Each number is 128 + 32 x the weight over the matrix's rms, rounded and kept within 0 to 255. Layers, rows and columns count from 0. Numbers have three digits each.

# down: layer 4 MLP down (transposed), 1024x256, rms 0.0393, rows 872-891, columns 0-63
# up: layer 4 MLP up, 1024x256, rms 0.0649, rows 873-892, columns 0-63
down872:098163105139087118107173195057108136111170113101188159147154072123113156159177157043086099125136093108145114087134133150075122106132146127113224112082064082196077142078137156151166142064111167
up873:122122150131145133128118160105133087161101128174082115151094179114136139141169131118154134168134147136097097111138168128106083178161121174120121135123133109113114098195128118116103177116118082
down873:108140138072045121132152152123150132107085105129182128151158061164110108150111148141067097133069141172164150207169105122088144084112118133144101096135112133150157144118179140117099102092161172
up874:101185115135102122193136104116066138085102145154088116217148099156138124176159093129138160145108156110092131128138113109129136120144153063125111120084138157179145134111105112097156135055126091
down874:136126137160164056139140084158180110173157135168175080146159101077144085137144082136116178112086130128068155108070124118136189145096110099175109159123151145154161102179121162120129132090096094
up875:178069131087110075150160149132108115090093205181141114135177090120172092100144145201090157107158116073111090100137163163122118112101163084095135128177112043085143090114170184158140132082064102
down875:240167154087143106081114123137113074067162123139076154147150110099092197093137125158146091143142103191098139097106119168079142202214137147155104135141155092085123147127191176160084113131139165
up876:089109103087139157125127181108118138152114143097105083141131102086170141074174088162192030146122125167118129105122163144087135126132127088126121100070166121102100075114149076115138109117170106
down876:120147088151128193100117155082144154147159108139180147173163180111084142104126156121162129104132104098111123115121195106085059154087154094115102151107147096137076094168154132079065157103148097
up877:137152147151093161104128146120129149092107102069150127121052117151132066130173142152127069165139087064091096109137138102129123103135189104145118157150165080071092143093155128101117137129100058
down877:095099128133109198124125071146123115138184117161118109078108111162136084131190139132074103136164129130178131061148067115169136063109094078115085115170142099106123066120122070157179113065130171
up878:189130130110164164158172142086121127122109112158056125114070041136121141139118129158194101138131181125147078156139096094166125186052110124103139091111141134142169138179185196113164116124128190
down878:208106119080135175149111147098130137138146128093090086124075105147097083103097163119109113142221141137119117138137127146126151119099123169158127189117135141126122155083126129133161140118154119
up879:134101141116131098098135137104107141173125082107114147146115122121125109200162157116125044075167143081187093121104197129147019146055052101164122188197128118149096109133122194118144074104139126
down879:152123136145189077098145182096102086108079117129140138109105136167139108164164171121164147082132126141091143148135120124140138124099123129147142129105111144140151119106098105139126121075128088
up880:135117119082200094168152099124114105094110133180084153122159090185148109211130092094121105129176101211137075139081154128143141184123111144118123147119119136140096091175177097134080181172122146
down880:165073173092130105160127134134177069091078153089121176146131186098108118132133132143143079104154122184133122159151148130135112119155140126129175093116172114139130139107170108055115104113128106
up881:159123136124099146125105157117122117148066132137145150124128085111104125083122154113117107136081128087068160138184175102129092132139118069131146080150163178096126133113091128091144126130107126
down881:109153139157125108115144069132124146137152168093151134118120079140106143153085092131070138103126110166169154158070132115128165166081148131130119170157150057167126131140130156128124098097160160
up882:122138114145201107088119160135111120138133150139084116096098090159108156097135176084140109100108197115111131178086133107096128119112129137103200109164204104167151088110122048083111143172107111
down882:122123092128090161144178138143096123137079105151110113119117158113099174073152137091129130137126081115203170179164152140103089112196155152087081155112091228124100123159137163131145154161158109
up883:179119125054187128126227119100154118065136123143145107128134117150086087159136123150156123119123128068093136134062120127113116103172082126157169148145207108115150129122149157145145127135157143
down883:090148225168122155082109122167110156134122152093146158098145125144116168137098134152123135159109155148157114164163159145159127116142143048080166142071112106147134141163087145142102107076110133
up884:157107130100186101155114189122106100093090117106162077167093100105068172099154130097144104119142144111136105111110153082146124129089078135111071123095083162123142128149092158123146149059141155
down884:088125133035095068170128144120114137122083105208139164091084136162093155136093133139082147158175126212150113099181172174124152148183159158131160058088109106213150122142083135132097078173103107
up885:135126087190142124149094102059152145120108111149136112143152074138146101156154124154103163135120133093146147099109155077130116136161086129141134122131171118155091165175179155131140125124113123
down885:137144151104112113158120166113146185118162068164184144173130095081131118169143144155105078089123086127132145073121112109096178094148130160185154102113091103091169081149149136062197148113110130
up886:114168133110172129134158108156089173176129082117160146146103142088115160168140098117172093165188157160066114162149126162194126112147130155139100181124118094115155092126109143102126113087101093
down886:065091154156090094125078101112111123145113129117170142128157118140111160160111188132145155184118082109144115142100134151171166144210110117151101080136092089085166123177117107149133144115155141
up887:062164130107096114131148081123139169079096182124113089128106110157167152169133145093163019080117140115147142127173148105138066134109102183143137091130109108175101196154131087103139090134126150
down887:135087049188114085102125068170081085102113104203144162126174096149181148064151148157103130080112146099118141145105132096126142118110127165112132139172138146117076111088132148181109118067117134
up888:071116175120137145180167110029224162142145139112120168121144126121124124126178194152112125094130131170106140083116141118191153158182109133153089192133131122153127135137119097110155171126122083
down888:207107190102128047112158066147102107090169130104119133168079198143092140110146152127158110128157152146152162067165101134077161099116107113122148148157156150134135128185188168119095144147175140
up889:174065150087118087175122144122129147110148091138154174155153156153127134086140124073121106152164126101151113097115100114133157133134076110101091157152058084142192133167111199143136155094113199
down889:131116121134143110088182082113129117171103109107126161146035143103159100167107112064155173150172187130145151105173135162124175080176130096097106062083049128115095117129108118114166076094154105
up890:159160115152142094136131153144092106084082107168136113123096114025123175117146198144142081122124200158093178156171149159078109085144094160113092115112110142146098120059149105092167150122149089
down890:094180161096071153152113132139150141120135182151137110124123107081133057134181097121089139124087147164073066159117098118118099082129127110136128130112171137139141153124115100099099163183105127
up891:094131113153082135154054068126142108188192155168158121142145176154132138152127170103134127161136121136087157143160133203134113147108134183158126112123145131116092127186118111117133123117163129
down891:130119141156055091121168121207151159151079144150120190133117119147074180146085164078093142136144189152149081080039178128171074116134086127112092126190125116161122105178117098167155139035085132
up892:209163144102111110143192102135100114084113144178189096090118170121193173148156100143146088072115147178149149141116110122209084108157098126150100131183100099177145127105137135136091087069101120